config = dict(
    hidden_size=256,
    hidden_act='swiglu',
    norm_eps=1e-06,
    rope_theta=100000.0,
    rope_fraction=0.5,
    qk_norm=False,
    attn_scale=0.0884,
    bias='none',
    init='normal',
    init_std_up=0.0536,
    final_lr_fraction=0.02,
    train_tokens=259600000,
    max_steps=5649,
)
Each number is 500 + 40 x the weight over the matrix's rms, rounded and kept within 0 to 999. Layers, rows and columns count from 0. Numbers have three digits each.

# layer 8 MLP gate, 704x256, rms 0.113, rows 385-403, columns 0-255
460487576494495465585553516533512449578503482502538508456581457466552557514512539533412486481507506434525523460577540417500509493461495445489467442477535499458440480435567517576476518513564518445453465525548506513494407464497504465478533498584519504535456501563445492538531502422514464541527445529526549445435463536482556465559535459509481503502475478495483498531541440491494454508574512472511524512467509494464441532577514543572505596544518540420505493499524515481518444454492496518474455518503563539521569541525571475488523502597486462452497498563523540549454485483479567530537532457525446425479475505491471442530555453479496484494522413507551472543550577486441514543589440540541482500453475501520550579467588473493472435476501493431547525511502542505559519510555447
454610496489479532493501453521541603453552491518474509449435519484486473504499456496566481516495496528436434495474531557555587490496452522500573554504543482492560462524441505552535501516494470567481489489494510471471422467493493546585567458527502491474603487513492460567547472485448488468515546446495490450477499524513516528527448479486536523520481584458505502534524521499511449504488442521484394511446484526501436518526429544571515536525582512472535482505444546449491503422550439517460537475538531497563507509494438503414457495415503510507458527500476431553472493441483515518524563461478511493422471507472588500504537505506487485474539515505562549470472457525478478503482496451503469525484522492515513497541525479466512546472440439539518534499547529406558564386530468
503478512479497439456498510515462489438514430522537573484490459460512607533428573493520453538560505470467486613442525568559451441419440415523474459526553466518503522459551513507493542443458479486445498501579463421540506404476501521519385560463538442552523518484506433463514536545486532546482470444494556454531500521485454411442578513552513504454473535544525494449462481520564503543465610501475515529532538487491546557489506572440561486479516490554522579490502469547468517482505450524528592513553557458536488458520557419504462472520509511432505455525435476505504499513573454481534512476495573456528554511568480467510496475494475516531477534484458453544461468538450559535550470505476430481522539481493534565431534508484453438503481485503531476560495573568524474450497495
488419482442553545456513433547549458552545486540539510535491495463557524557506519439522511519565536576478492471445581458532496464471472479511474470438541540494464455494522426510461452566497484545603455510510462447510497454506435558417510499469544525525558479515445475513418489419426549498494536480506510506574456485506422549557503511537472550552539471465483498526477468456473491474488532526549565425496498464502451510563456451510499441547519455453535489471458526493489459463497444453509584488464484581536522520492435517456561527576548505475529535463487488402502546472559565542564533509538561474507532524613520526499466553470450537538519444534456487547481465559464541458496549461520552542474493506508548456490525543452516535522514529466550467468514504426447481450474529
439448466462520500459496463484451494489442445454476522470451435514426508549452590529550426610550476538495509409475527511505438562452428422457493463505445476460499399507535461528477521477529478520388475513462528440505528502459502508483523553498483459460577512494504480621563512460518463517531487473541495521493490582468370514450520492523455540542516557546547485527495509519510518529552490469526471505484529558485511520528514456501456415509502440505521491510522470516559534422466515531595475444432509427495563481545574519441605499500558499519541505510499463462535473467580500552510526503465473535454378470456552484551494452522515508452522499527495554530480455527462418503464509463551483452447500441476459505531528502548528571503514499418502488505452504532532476560434501
497526574526501457504573506440500552544494515556453527576439540595572492515535500521547475525470525551406506467527497482481488502559545457527440506463508520591489514431541448442463494571536475514534447511532476429499538473543456509481490471511527503520502396493470483513488460450458489530461557510555447521465484478576464553511553498486480515491454505477447567545489497540535538555464443557471542573495502561451482521477418528556448455516542517551467497497488444555546504421538469563505459451493568492448491514606514438510472506448491456481470475554476495458468465460474533528484505537517539491530484536512531492471475459493499483436458496472472517516526495600489483517477469468400538454474498503536457473542413522539546499487515463546483475465513457475452507512458523
552566502616442407509574526531579454572439538483521530477508577577485470570485426465556495513424526481552520543526459554517433434544465523527458485506568432482490546485466461480559537529400432475465460485610442523558455502544529484491526563564465534425436490465499460549445467449486510537424441493482477473438588457579558482488436476458471580517540537479477549437565502491427577579531525496477482509460510494516473457530529552521534498497512472487521480384502520537470468519445479593492489491469517486407478499539447480491480463440493459497523474495552503507436510495537540568414503495506501497494493505471467492435450590548509501465554471494494541556539508461533489541521544445409472489526534479553535488453598533507565493552541476499517517585441556437513534573523576
434532459447469532574447473562441451515461557489621588507531583505563459420506472512505511531506446525483501450477490470492507435579475548438505507497540572520446452540439520490532464443522534568478521468539459488448481455515423515432475539481522462548431484542556500534441436438462483510451488456448467473467530518484542509514454463556512501508521515502531475498398524504414431527562495439526482541498484518450454571544473478535481517470383483526461518521506449501516521411580549527521508482481556508460518482433520506393446506500449528494475530479513450465518453451549529500471449522424456515466470548527556547535442481574522573511475555462448433526558504523535546511445421460508466496422482470550573519518473512506510540548566418525473522467479553530526568503520554
457495540470548546460553509477520468521516491542473486462489548500554513513543500512545452459483491515480448443515509480535484483464457557446491468444525575477472513549425483423535545553488527512546474526523496449503471516468457538485492497548503542525525494513519535510562547579531434498513469457468511467484423494472493445490529529564473491458507530463513508497431499544416495522614505460547510454505501447509544458505487570511487467496546449456540524490436494454554435543577487532462490629503488480475466505473537481489509489607410439520521484532495467458464519506494492533532512489488491410535596552512503432466513485512439492501503540551515524470531472503556530466538508544462583570560506522502499482455473570477532494508552543523418548541596488524466401577501540
483572547445504467494521488493532495526528509456455609473447482536569483514506477472511507518564498472532546482526461471498460485526468525483494466537492418466525535527461513513462444535530482569543468575523449494450563448520478501461582512528550404534478509474418437463535533416439539520545475518509546489473503538438519498463521465600491507508480549518563533460501480470444446513510513497438496572462543451566525472503523476568486519523520509551571504469464528525512503551489497509506491604516442561504518503573529452525509514492496396396548578485456549527459454494489596533451475469510491395492490465468539477480494498580469557493506579447477565510440429494507450474474529445486484504543449548541486470471551500468547464461530571477509442524519446509535515539431510
527490513507539445535491439444518465474457544565436514483507514526379515534575474566428527487448529489470477387465486486487492499491506484537502478534524500454495495500464509469471566450498541590467454433501540499469418508527444518554468526452450480443466456477520469551490535537508517553477495540524534520506532416467537488520552458513473446427482522491489473460464482468438517514529537447427531541512512513498450526506511528492499561521500524473548537471576533451563511503458510516509477466458591463534465517536516492493433475420480518483466505468510483523518517533551480480534510489505516444513518490525526542503462559497477495493511434449538431530507457494513453517578523573493448551454494431580542535500455538472504523523506567487493575451459498515465556520461502
440440501505515478514515534540473413496458584453495485541475503542482555482525519526486585475527457464466484507462486483439444479470490500469559495464504527492564516387581576531536486522480558451489531487521575481501458510523536530423511542501468473588446509493517425522512512504497483534514467484449492547529596533491524426429457495463505472526568477442538510465530510497482533530481512476470575502488582428506469434557504472486443503434531548560535524502511446526490591527564492471491551581499498472541516452449494431422459508443536494496458575487431510428504523483530489507444461480463516482470497497456465485453493522459485416477482425508486442529521475521489546550482520506530561495547583565458543480523545543493573529539598497543492495513531504419442510475458541
413543462509487452488528487503534527500470480490467504531477505552518501499452522443478453486551484559508598494507464473459501569531513427495455454492507542522483491512403517552448520504498500531580533479532446545495490499491457465497474548457483419496600519550488503458549493461468475491505514442523387457464540424464391531543466411497424426463546482503477413499501476492542562506481508516482479514511520494533498483519529526463443462513513519481474440556548525489506474475504512466525551567527552494454517518485485455492461492536475501459527430564458473444435554422533433465566502481482439489504463528509484491506499478499460428480476496500451515500481511573530531503445474489543459494497475502470558541466558482520465458494546554540503395487460532513469482590526481
487484491461455538498523508504530488478498523528436492533499491545475500517515433490529506483446517478498481539469447470422400544444472488428523543459446432412492472499543470498521466563572536505484509420548529466488486433428577517474453435539516502537565471496557528523494493501505580541503469502540430449465489517517544527397435538541503538507543514463535529542447424493502506514427541562530424558490480500536449432503483576533497487534448485507463501448443492512552477577513480551496534429477520586507597536515567494486539483436595482415506516494580508536504521502558556528466540492512463528434515492452491526541557527532523550499493489475513455509497468507455512537510489530479479498510534555479572479514520525516520463485520471476543550467484417458424502500500463
461446500540457477473545526548525527561477493494560513461486493455585424488501558514484514500591518407583455509429537473544447531495452441599463593528532525582530515479490436490543524517474527458549472573438509402502442500509505522466470504503478470463471555521496467530507468503540496510546471504503490514515429528409486510449515496525449516528522515509553480475564478470572556443526493545508578546604508501473414529521570513549568559484501507508471562493582459522476509550507518401511530511506573493555543468572615445468504465469450405543480459468464522494523514534484513420530528476511470462441511488508557441494516520504530483543472523453539488467450528519551500536455497486505574523558462491531467524466488452532538418532500505498599577497537457440532458544482528
481537472512506468497471444517444462504475503524487460471528464533490477520454501559501463509526482468558548486554541489520455468492447549477535500534475408581444509515436503517524441495497495551435534520430412512426428495531479484554526438534600533462445524487422538542459550550463512503538559501471537516447461464585528489452484521462532574489508466521480548538477489517507527505487514550492519539488483496549459572479559466527522504518539492468513507458462508481477447533504466510489444584515524551490486573509533472508518564439575472551529515481413508505532477541452518498478483474484504502484520487517550532484500526501482468442524421536495513533524537526511542453512585458482416476516461440496544535511500452519512495514542536490508486568536525524460511503457545
464495507447523519460555478509521475483458530461535504527548555550472517467536443548510500480491503465509516463516492557429484532484536509475539538486515517502480501485477449485479503565499522487452515544591439516509512479492465512555530539433496574468489482450525450513527469561460511485495543410571460521514505478463442493491468481594478556461452497519554517447521526507556482485520476525511511465480413487518455481512564500519470515609527432561466518584520581503542487514453475500514490475560551485463560572521509548500590400492497570433482408486439534524482511532505551471477598502533532495492461521505531469501521521540474491559516498529451496432498576539442513481554421530516507518518497518495414481477479475490583493425496529588469459521565509566404486529497402
531455517451489487516512415550514471461458485476528493470524479500559520555523406496439483531516513459521533416439568505501556474477511520505519443486571472456476514484524518447555473534501517526521536453518446463534442523507455496481532443516447491531528493498460454557429499492538488573501562546545468481508571483524521535542438529512538512451464450476588527570607422528478513542554528538458540530512433415496489483534483533427457518521529440449461491529439413463470515504527489504522592547515518507487558477520476442488467496565500522433491533535508478516471517468502518560535522525533523500486509492508550516527576479567432448471538506526501553496472517483514553549467557554510475517525467352565465409494510516514488543521471501440486500542524499458570482483436472
594509506454490432504496458472525579510536520506583548568583548602532521511491518480486419547461543397436485589473512518602509478495477455433491456514431470421493503532513567412486448570465471481505420527501565497469493478542493535545489537454469493525486484557541585551488554485505599539576468561475461496508517528502510451486492565465547445458518509526473528491474515509458482408498523548568481497468504513487516452537505529520523502533558519504500519486487534520465463546541510509501530542441564512516459506471539477477539507435453611478501469469548497529415556506550506454516523498474441476444524561542576537504423454420510481488476514479506493450462459524534475504476529487469457438436544451507489529532542565498527392485497522562528500534561573513484496444436511
# layer 8 MLP up, 704x256, rms 0.116, rows 385-402, columns 0-255
458520567559452510554451480475437524470437453497441459520593516490444527494491538426509429546490548524477524453528602474453468507513542479388463596427497494500470528540492489505500560452537474506449446550539472508519496439522505478476517507502494430515456497572505524476491493534491429573550508509434472439480491505417486571515441482520527516556461427545486436490498532468475468546478529532529541452558492550531511483427562520434560534527494464506570446525524470553540460453479463510522563529537420541444518471465414585470471460568582474550416501510553485524497522452573485399557463546507554466512456441512530550485583544479496518451555492490493440479497477529509448516476542493533486524560511486518562514537568465551413523537536466465465526531473603505481540518429458
432539527506511507524504455484460477507564483520519435608498489565448563538507492427492481476474441475464454473563591449469496517516511493482495485464452552530451546563525516493593517516524472556482477456509502527469517497468462610488509388470501508476519517526430486500500492460506508500526492482466543514450515578493527475478498498432536507467510498418430449503473464521479509391513496538537499506489503504533504456521504528528512514492553504477468548489510597478430541538555412485492480549556501519502542505495489538480491533533493542535473540547513451486474492526451474480546511466422464515504497518440466500509428484524463442464442492477561515466386514537563563461511501522472479517557546491507502518452482496524459490508481477495501495525456477436564539390491487
456500523461424484529528465524539485453458487442526516497465460453469480508454444495467584636549441540482546467579570494500529469488463494509506459455437532559491506486507536525565514572516517559524495472521492446488520512512365530486443420500527553554452443519508525610491483486503529481517516484496470418462483453487441498487458495456549485522563498553519474582466516415494450493540451536475502443428515598595476551525487565452563507479482471520571505540507505470519450543557508476516498429514527495440487496592397510546508514467495470517544526501540443490478543528506533447508522457550484552513470509440526438410532467487507477485507459510620521529435522519494523567471428406469465572403517524463521456484423434549500483535444488535486532459517526431479449503538522
544446482461447575457531516437516536466508482557425522530464469495471493490514551517541577473484489393475522509546497463510450545469607466484521520553491521471491487522503535544536574518505558497476562442456490486506444469445533505576504477455460550467466526506531485508583492517477496501578446535467520495582515562522440482478444549562456460511547560470501430424513569492578548508514487536471523486500535565479516456461504443463549500515517584518485460495560493514461463390540486506488474517437516500503522451535561537534479446491502490559534612511548527460450498518434514492508466427537522505494566628477511549454520531565466527500487533475431442440495472456462556469503462532454476501467520499488508465508409551493473512469500490438395457523430537483432513599514440
479540527543489442507488468550529481570483581471548483508434469534479511489493463519550492480498542463501511476498502524475590480498517490530505488415496454560503498520473481521541466583503483490584468523514523501506486496510555468493470547556559516469554572507503443467571518521457476419419447378502535469456490561454489523409471500451474435482472524486517482460498536475437529422465502507494499459527484454470560504463530521483495502459479521438513446406493546498501516550488482531461552524488505454465555520435495467559495520518424509553448611497464519486464544469457492588459502534525481531472577588497488454533495568533499506549448476511523525525487588472522456529477514504497567433487454521558514461531554516523437525567564534513471584416563534509503475479531498
481461509542496443532477531472476462593452440498467532481514486438439464447496478552540470470543508503474529489480476513529446495501535476520544516488534559532507473452441527535425524507500495509512480521391490472522521550538496513508509521499476483506500557492610519497521484522521529528622534404557494498523485557424411497530516472526479485496455395505527554543471468559431478493522449483387533488453529481482505433565501515468443487488528529545465430550513496495472536477529582479462553510506497440455503527534522482540493475533512469429500498483468537557489526388495462519566510534528588487477454532540484466468491501480424599492527509491513501550488463510453433493458491479487533513477472442541536474518463445460466504539473523494490441534505484509566544513475521
477539559470485456413409428547517516500478407510497483490483523474471523440464504478503549435479515457482484472447470557468522418514448418475524508483471464567494516404549540456563516487540441575468531413376459490534446564523492462513558489496576471515479547475539542571565533505534498516464472461455550498494409506534422605470511480536503466565463536496465556448510440481512554575449538498491491415454493476472476458529513474456533455495517495494480544511516574465500483514533464519502447481521518482552460449525463468480562464477509492543460518528457526507501510492443512461475445511504555495508545569487493541498513431538509447468478504457514493541504492486449490523475558458574489411568501529536429492519485470471545497396479485528525515532504543488508482465491435
594470490523544503426587467529455522557523495550453427526503493504543463512503440557473460571536571482521410488438519495526531509500506500504498497522540514450440532528460531509453454489486502552434498476469521468517495520493541572466458517567565515545462549516482457547471481468538486496509451527573520485510554488478542503482498541547503514557454545527482477455531508466498514452480449481475473501487473533523501465556488492475474529524532564470431512494480533440544467497544506481450502467630484494445539564482472484517541601490522496463522461477539511502480545544443475547526588464507503510547506549490471539554538508546521536538432500536523475575544486465524533491499500512569453556539529513471492461532506571506495512440455488528432532526524567522503540477484499
451477557412489532451458435561514507476490509482486488470523478548505456489430552542496512469458483542503559513593549505492462569521546513468471651510521438487511584485522452469591462564539570511478540499521452458472503419479493575476563508466524562415510483518495486491547420472600530465574492447463456629505519456575477444535522471515497552507517514476512533543474600489575449470500503501532548563484490483550551495439514498489505499528522472543488526481538379509515520496526521527448505474530526463464503521568441483532503440460509459546435524442496482516505477492536532511492560524548465472490498492448578530527479538508558453502492473562537441488501500467457505515463421479481485442452543504514509515508568484529455512505527485530513555489436440503431517492491479
462497441448497472445503600510460589552547491471500491561507479501535467528463531485423603510543462528433480548481476527550555476441524559581473467512433482501541511423526519477494489490527475489506494445439468512516506479537514399486502517489476539471439512464495517472464514539618464522511550530517605425529524419497520483538488514510469492518579471478523549494516490510540516489421568521488518484524544473509535497489541596505475426430526442492510468521483418546500510500501471522516484479468508491477526500555503515521515497513495528466458509443497445513533477501529533550521511440551437524508550441541434483488539514534487522458553554507446437513459486486481542544470424532467558562378514544522496485457428454470447436527531555443540504504461480525499531481543459
476447502511486475483491486584531485561412485538546440584444416502477460519540537420561421454457433515487564500489516523520444518584454482524485539450512507497503490530489442455520443477544537479438522517435489498549517502471484380471475488496453489462501481537459472479481532549521478534428518515481505510469559535527472521537486555478512519468526566543524439544465495448507436465534511519546497518534548479538442432568492508517542522480457530427561429493485542522465481459509527485511418504569538464528539450483538482506399442496498581506512518493437532469462487535512553518481431479518479457496526373500499454558471433451473511527443474525519502422492513516441549496479520517448538472545504451503476512474583571500394393521525483563452481496502504484502531516456512
508523434501574540506475454492508484538504494484590526497444477506504574445512474555406570509505565489530415499476462559548550495498516507502443476497552571502481432479477432519529560482513542570455508525486508411526540502482475483549525529539534515484513503529491490487576416520489522516530520506499583518569578540495483463581487545502468516443473498446499538487473480480467474507467547572466461496489469506481425514543472454538539470482512498549546524525475527544464525485521466484473454524486504450455517459493522497492513502513551493542498539501487537471473552463484490482495538553514461472567451465501484497472477559456512509458474516476470409524513525486455531533455456454526535400460486510486502521524529459517467556487535425494499495504485429501481438544512470
443473583517542518495528477462429529502480472540558501532524499526520510549526484514521510567468500524565500557433493604544487406535539540533486509499533522488597450504534445458432460525531525443456469598485496473515497396503510486485439546482484456478463549460494498419427539488467504433495483472496484477534520493520434460516555563481554470516501578504577471493476460427504472496490399530506512460491521471472504453569545514471485463498488466561526515457500451484532453521503486482576521512457421492485485524502511483481491420473524499432496466496459506511525469461532421457530530540523564457579528497532497497522535492501501499437537497578494529489542478511498451558524574479550527565441451534421459480490534532563473616529617517476470546455638479504458581521531520
432508505456558580501473494470413482501437487485463499535536501495441447501486555528503460484522376435484525486546434580503502466482504507521515532489557448591545468454502496554569516564479443504527493488500467505597557513466513541527500483503522568441526559497533504495509496497500539587564628546451520472469518476471539563425473524485625555566478423488500500489574533411570490560517506494494553592473484504520469437466474489468544523569508467534526476509526478499547515494482471548449446498546522482500484531489514516547546503491503467535473467535528497552512561513495577495501541567526556458467467469492499488492433513537473521560466523475474434503447475514493460548515462519527523491481538562575469587476560551453515508458514537463527504546492486503511482508496475
539473459532564445501550548524597491548544516500466452504484531491508487529492537495571576444562463485597521443525492449500440531539499527481487467448513508495517457508505538487485499526549474496527538436458469578575520533498515431535520431496430496487496451462494483432504446516467476522514533478524503598489479484500503480498491537471465510515440406448533472421459569483511483457552417477547547418490561547472480398521500527585483526444482480483507479492473519552490507498534578528494538540539488547497526499544499534561467522539447499489506445479473486522563509527431473469507479506507517507520475392501530543502498524514538517437559396546571439577514470406520549524537489479517471478484458525475514454531510556473528463527497453493513484468497494495540525502489581
452470508479493496499450494554493484498522404503515516552516429459543545520477496503459510511578482493540513428471564486537537440533595538426459485520483441516494482476443525448511483534501444529499432469450498488495512520494504518462484486503568614522510496476530447524477501523477478437538504489479491456488495482524487512478417447499477472497523451478471496496530503526517526541532506480470457537483570463470454544455508460532485549506498503473540468540487499513600520525596500484500448534525395538471472434519527537518524474565474518542491589497476468516470520503465551508495462511455482473433542503542484458492501455481537537549584439543483513472588508457567600438457572488469484486489508520493522478503500589517470500543491534474450536411483529548434500437418480
525542420491603477532504453447462491519498407478500558463632505503480505498497464442469445584513469502490492489499568456516520495521505502486479525484512497515475469589467527428570526488427478552528482489567510473475497507491597504425515455505508524448476550556484495493483535470525467500519505499471502444538546495525506514479476464501454513503506489474474573545494445558490536490428534509540547563505476585480498458544518517469423560471459448491487456527515546591490449476485482513468510509533537485511479531541454506505498469464530498531569543515515496549476432466488478567445469520445515526523513477431426521516525404409477514520556546384537449500488517636515509523532460458520448412471479501478454452475567551561510534482517481467531539534563500540516562525614505
501552530501445530478483506572473464495522513454461538444461471528499502461518482498475497553425474536554588446478531466456512517475572504510456514539552586574436438436511485525472533531511589503517546547532499477566440481480536472487485510489451570520429540522513521457505511503454507508457450570488470456527519487554441528548589480576491478510512509443474519554516512516526534488455495508566546573542522360507500504515556543514524540483493561605523465501491528516478497439518503551506504508537470472484492491540445542463550489498516519428596465493529449509525498486435517551511491458559482490520550443545516536499619486431450415482501506519491495561501510498443527520492504480487459490454436499501467414580505486534509537546528563461554495506446459578570453514536532
# layer 8 MLP down (transposed), 704x256, rms 0.0655, rows 385-402, columns 0-255
493458475545520434532574447411453408488545534420554512539519499549462499478519605487525508460511507544570488465459513466455405448463536542499519527500435500429550486501456491477505445428536504525440453539517446467407522500452476483546459510469425442441484550554494474563476551531464459474519417423390538510556524505465482477463528427507539386500461535523544524498431491461481504596541512490429524505403491477490519485583495515448475455451527502497494579515512542434548524471511497511537515555495518455550558402449561439498533509498500566517456512493498495505470503456583596506547577559471573481463463443494518502532570480437514485508572557485506541571424512504503558510462501519513451512488581472481453534486454575475498524497531567459562473533467567468435547536509510
474475471522529470459520492499427531530494527514473534475518517462515508535492548527470520550513556509528419601510441542567521447520475457486538472495485446521487528533502457517525496532402483508437564529413444510497506509491476476465529477469540557498547508564534521500549523493460477440475514511499438504477542540440505553503549536534485498483497537543561509542542500486544516486526483494570509571520535550426430527477540471465498500502456431471488473482516473431513531388541489512460550524542505512469480563486455565487507478585559519505420507432451487485555478528450490542510498559384505481508508517536506497554556580470570633444530426538476583479534497476468475450483502552519467461453485479466501549451489552500499531552559570476449508488396495413482428493481513
580490494529543461533484488550478477467452455485527481430450509548492467511549479555519413504543483556484519481461522525476510563532429570581500556512497514599460447485458498510471531403503475432541498560539511499456467508524483465485509544426586522470468459479448563456500556549538442491514485489487414455519604390506440491557481471535470526526474489509489558477436494505454497506486473484495490488516564492584466571561485417533560506582494561492454504523436393428510431497502469468564534543534540510547508471528420474446519481546506473491509522464477461473508575606465520549518515514490515523472514459462468473428519465552495513510488523433531472527407517498472511461433450492480488484521520498427464487461558459539562464558476492511546524438465547480492508525456475
452558480415527489452529538485473455486552542460554483442533495541572475493502350445536564553496516561540497476487523549460575477507531432501536414533474525502445528538428449436517465547510513468463500523524509558478481516558472487511507524567430495489474486540507469468495536474488531498583524525514476502534496521610488492537556566519522543503513424488464512521551557544496475495524483480476507509535497528518478503482545459542484505436568457411528574560445458550498459516470585549526550510574529470479496472475406523486470510473467467520472564459542608465525547544481502452515463476470522533453456479516486531456565480499519531469483522511596598534552425496505480495541532454496523473462488503475512600456484545526554558564572457508516513581523535492443463498564542
503526499519547522541440476546554489510557504518493465574526456478527527555459520559460411457558466519404441490495504531534558500476456508569477484517433482501455504554449518522485528474438496483591481567538519471489491436510458606467502502481515504558471534548516377467514471441524555572520467578490459533532477501555527493507531547567473506514443523554440505513513532432467495553513532501449522442540508514455436505463559489485476491524443562507499453515522463393570465487516496531560502525479526532511487518395479473572516453417483531505476515477484447498473466524480501469450538563520501465588505577427567478474498456513524539444453457558519515626500563530523480449552501514513552521452481474475447544490537525540521452498487506467560461528455518520488462524499571
536502513506503478569520417477523532488449530511473498516492578474515508492542552411488589504546499545492479540420492509423503450472554458452535451499511471505516460486559490528506520472423480570466487497429503528602496567489451547584436449456477507487578445530512514539501423466537473517541465487549417471455455464506506479542481517418554555467515508498547495532422473578542493493476489462486548545513546553554498515510494466453525483521536525443543510511499511510443484485530530540458505540528491469495463530405551517474495471470516522530541473617520461547531547450521493484512464505573471494529528480551533503523467496470503503580471458501470433458490458512455524490499475514509464548482543469493501507499494510450465455500461522514511560527483563540513465427520452
458473549530471444497531485548444531569515474484457426509489480477512483445545439453505534488556488435527424453506446483481587572510528549447509477540499464546454473556551501504544570581526481492535459502495585484530523544468431408405473499462494511495568462515443563506516498543533485511422524527512431447502461463494419550545491546468523448564484529466486547532444543565489475481502495484525574503484466514468437490513560513464596495507519508513517446435561464508526511508512555482500486509450523511476515501488456405550519481514602494483517495545460527506489527505534428495469477536558493480466534409499495480516524477475498476565403536478488490487500427408478543448399520507461571483483638442443464507446503530492533527492509482557503514442517530479503475521491550
420534515525537491511433518512528509544524463480518502454540561519483560457421477528484445524567508384419486480530460540523535451516449496495534507487478523524535466477505534461520383419513512503506514519508503519484554515480489488516528502500532535500556509556524440463573451470546455546457474500533415484560478509500516484465467484580460507538549513474503531491479454458468462480528525473507470531553487502438483495531518428515452495529558473427473500506492410521458431489499495493580460490520517484500466552464563411480502510546491486523475538499570436482493444416505525531512570497432537516577539444529466544506534529466490494538562473509498532447487525491422585478515543517509454530455478519513506549460501486493450583510566471502524448519487501533507465522435451
551550510446474509536552505542496469476585488510521551542577474578458485441521504438512480455520469464509531442479409548536494510525476405510461582469474453511513481496408530435496502443415524504466553504532473475483480568454521517574489522478511561513528502623492436463574461539482507499578492518516511478490425438422487470530485502478514536585502550473503550492507536562514530520476447489510485473463505514529480489508463493552479469526515452508468492459528437469477556504492459487445460520438479538435497460493544530449482558541580520527407545442432482490538479465600461429543540513553516551495454520481501528547484515515513506541424393584530548448456529505474506457511481485495527516453481492491364518485552386495563515511478514490520552504522569450485520518513416
459496479581570504503487578449450549431472448508522526543517578460484419477547516517497470499500545507429533616519455505536495479554493538516436468411557512457488486505529536575509508415491498544447479537499458460483462557541511461554476494496514559512546437506536522566484501562539513473484527420522505512503497489446507418517491508476452488470529535599469519493488448385394460544480556529520564480475533516566586461473549410462494552483509513417478468512498473532427521456476481547550524520485443486485476556473481523482492530470527509610432538515534450487466550458510435486518532461444533447419506494564442534486514517475511461536531511550473497461499530564483538549460454578604487501466585482440536477472542493512502518460558539522509541473443561525550521492567406
463487525507539494458516530523393529535386494538537581524547466532489451549420502474512543478522488502519464461457570559499475464490547541510563514492539425525509571473565519504484528566447506473518518516492421538461407558482503463488558551528460525453525501506477454568445444470586468482531552498461488507508523448509538501608467525506446485554496519457497506543563479522553458556615461497530491527463437529489555510490505526497492509517463534504521522428486520547560478480481435447509458511551520626496528494477524451514502459543471594442534457446463516497486482532594525476475538463503541509504536509451504527557529516453473464458539419526499540497485478511468502467580499475559476467515541489460441476519578502502449406477549565492459479486469432531537543532523508
478446489522516520515474524483464563544552523543549485517485478498561502510568472484427608500488512484525523466422493516497520465511455443535485530490556524450465455519512522505513443418563539534496506470458537446484491461510408548560583422522522525558532477531521491553511412523537577488551565533522499551488477575448531523499475506517490519530509476499565552491498516436444481537496583542561518452545506487458467503528471446525501484474537480505629498521494533601443545508507513472469540515565476434435446514478514440543620552504504480534447482441478496519507491488530483446554499510462500461506448473468480471514535591502531458508524523530498548496490440536518529529460423521524577480445476512531525476533472487502545530535549569507500536509504475439526408477529525
470472434502551497477499563499447476506457578544516480435467509485483515561531528482610491483538520457460548478512460514489519477499557498481526576512530514505449486529417532503513573519477523505517608501479435507493517486571511482465557561488592483494540484454547475541555507430516535526500528548528431545459522533516447541483498486493483453516482507488472579530509496564524536453430457560512519495532535563550531565476473485488543524517463498481478482498420501496473494452509448573482491472494483452498436489505507532496477465442537500562489525469490550460472523474513486430449481478508494467515508480467531547484485426455508397537463501490563522495487588503449559429549451548515496506529527382544515516453424500446496544510532494493512508551476462505514535476555446
452543459542519535548488502441470461519505473529466482487611546544500512486472561558493525516443426462535458529435480507481556475490441575533511500532567455539530468459561512573548508432503568553457499497451424490478502468468524477492523527483546538498503557524548540495456544413532513474521461515508492486457488524501542462522489483492519508553441531521521485494445500498465502457540505457452467514532453476479473464490487482559572484537471518460477499484512382528557439487492537545559481480540504417523490533473441490533489492495462541459536513536532457453481455460505517553516560544492499532483476502558514489494529501468519499550536420485462462492428539529514488467498497449524491422473549527427545498466523427481511518578487483487479496445466482495486552506410448
453512504577531513449471509527489544495540503527534532546452583498453455408433575595496461521479556519484539426575495446456500517487577513507535446500537492515555480460499457434524519480523509472517546547462524438472444511471464523579524449431548558502467505467479530471517497522475562520559507479506528447487476525495450487475449554515458503450535507503455520481480509526500470533527464507532568485559493532458559514406541495512486503514570515533582514470471560526540539465547540467522506560543512502614530521509432584463538563548496495468543497464474543523500441495527500462457460509466487487513485446503573418505488495518453497552564523543540449481491453521501569502467486511565522488492454500444493518549463497514469465435534573522480527478475477528500542510575492
509548472530549434491423478457530533521493557545518475498459384427479454501561457482510429552495460529530482549490543459486520513480465481492498498535582512463444518488435535499514513477464461554436476525537499501509466494519497525474528485472489481405538444549522469471511526495503505478519511480506532479503515421465586523517481515467553532471466496518446460463498466519510508539465558522485528518509517482505415418498581537507476457524550505415523566522509444526426513528493420491517499553465467527528580587504459471489534531495511473478487540486514416480489479385510511420466551462557484482489537434468449495542546519501494501533514511500487504501483524541458457481556546517570528526480511461549440465488532548492545503445446482485434536504536463546508548523529517
487466506542505446464474530462426528455491448401505608513560562499563480500519506489525489526513454472497572497502569504482679487495458438473460491530460448502504479518544518442544528512469537527503495460434445503503511454500489504503466485502474487460497430542474534438568485510469502516454531533467510491514504432442553526490549508496483431477451497453494520497416490482539462519546513499548566518411510440531462496450547521546479521469504483516439575498502468471562497440525484456546471444584525474469533488522564456491486503508508418499515491457551471515512542471468530554543510515558503527480527551524515492544461541470437466427468457504556524545449438628537436516520599561431516494469539483551605497464458490554411537524498486539510465534492516516495478523497556
482483472525527572477483520477522539457482472575534487524533434504502506579494559572550483540485489476561555607530470513476459502553481484476463544570562488556507447420638513483489355496524536557475508592499452524439559421536521451519494511509519544513523470502596524530528412520472437475565495492495504532542378460555484462541485456479436546473491485533461507520520511543514565510433495536493539501475529522482540530550485507577505588556530535506510494503508526510446514557500541545509507469502492503536437503470547548490487461513529540429501458498450508544460497441426485563486448490475508540541527509539514531502580476489469524535519522490508469485477455495505503509492577524509513405520484513531518505485518416424484478573524459505494510543489464496536493469493514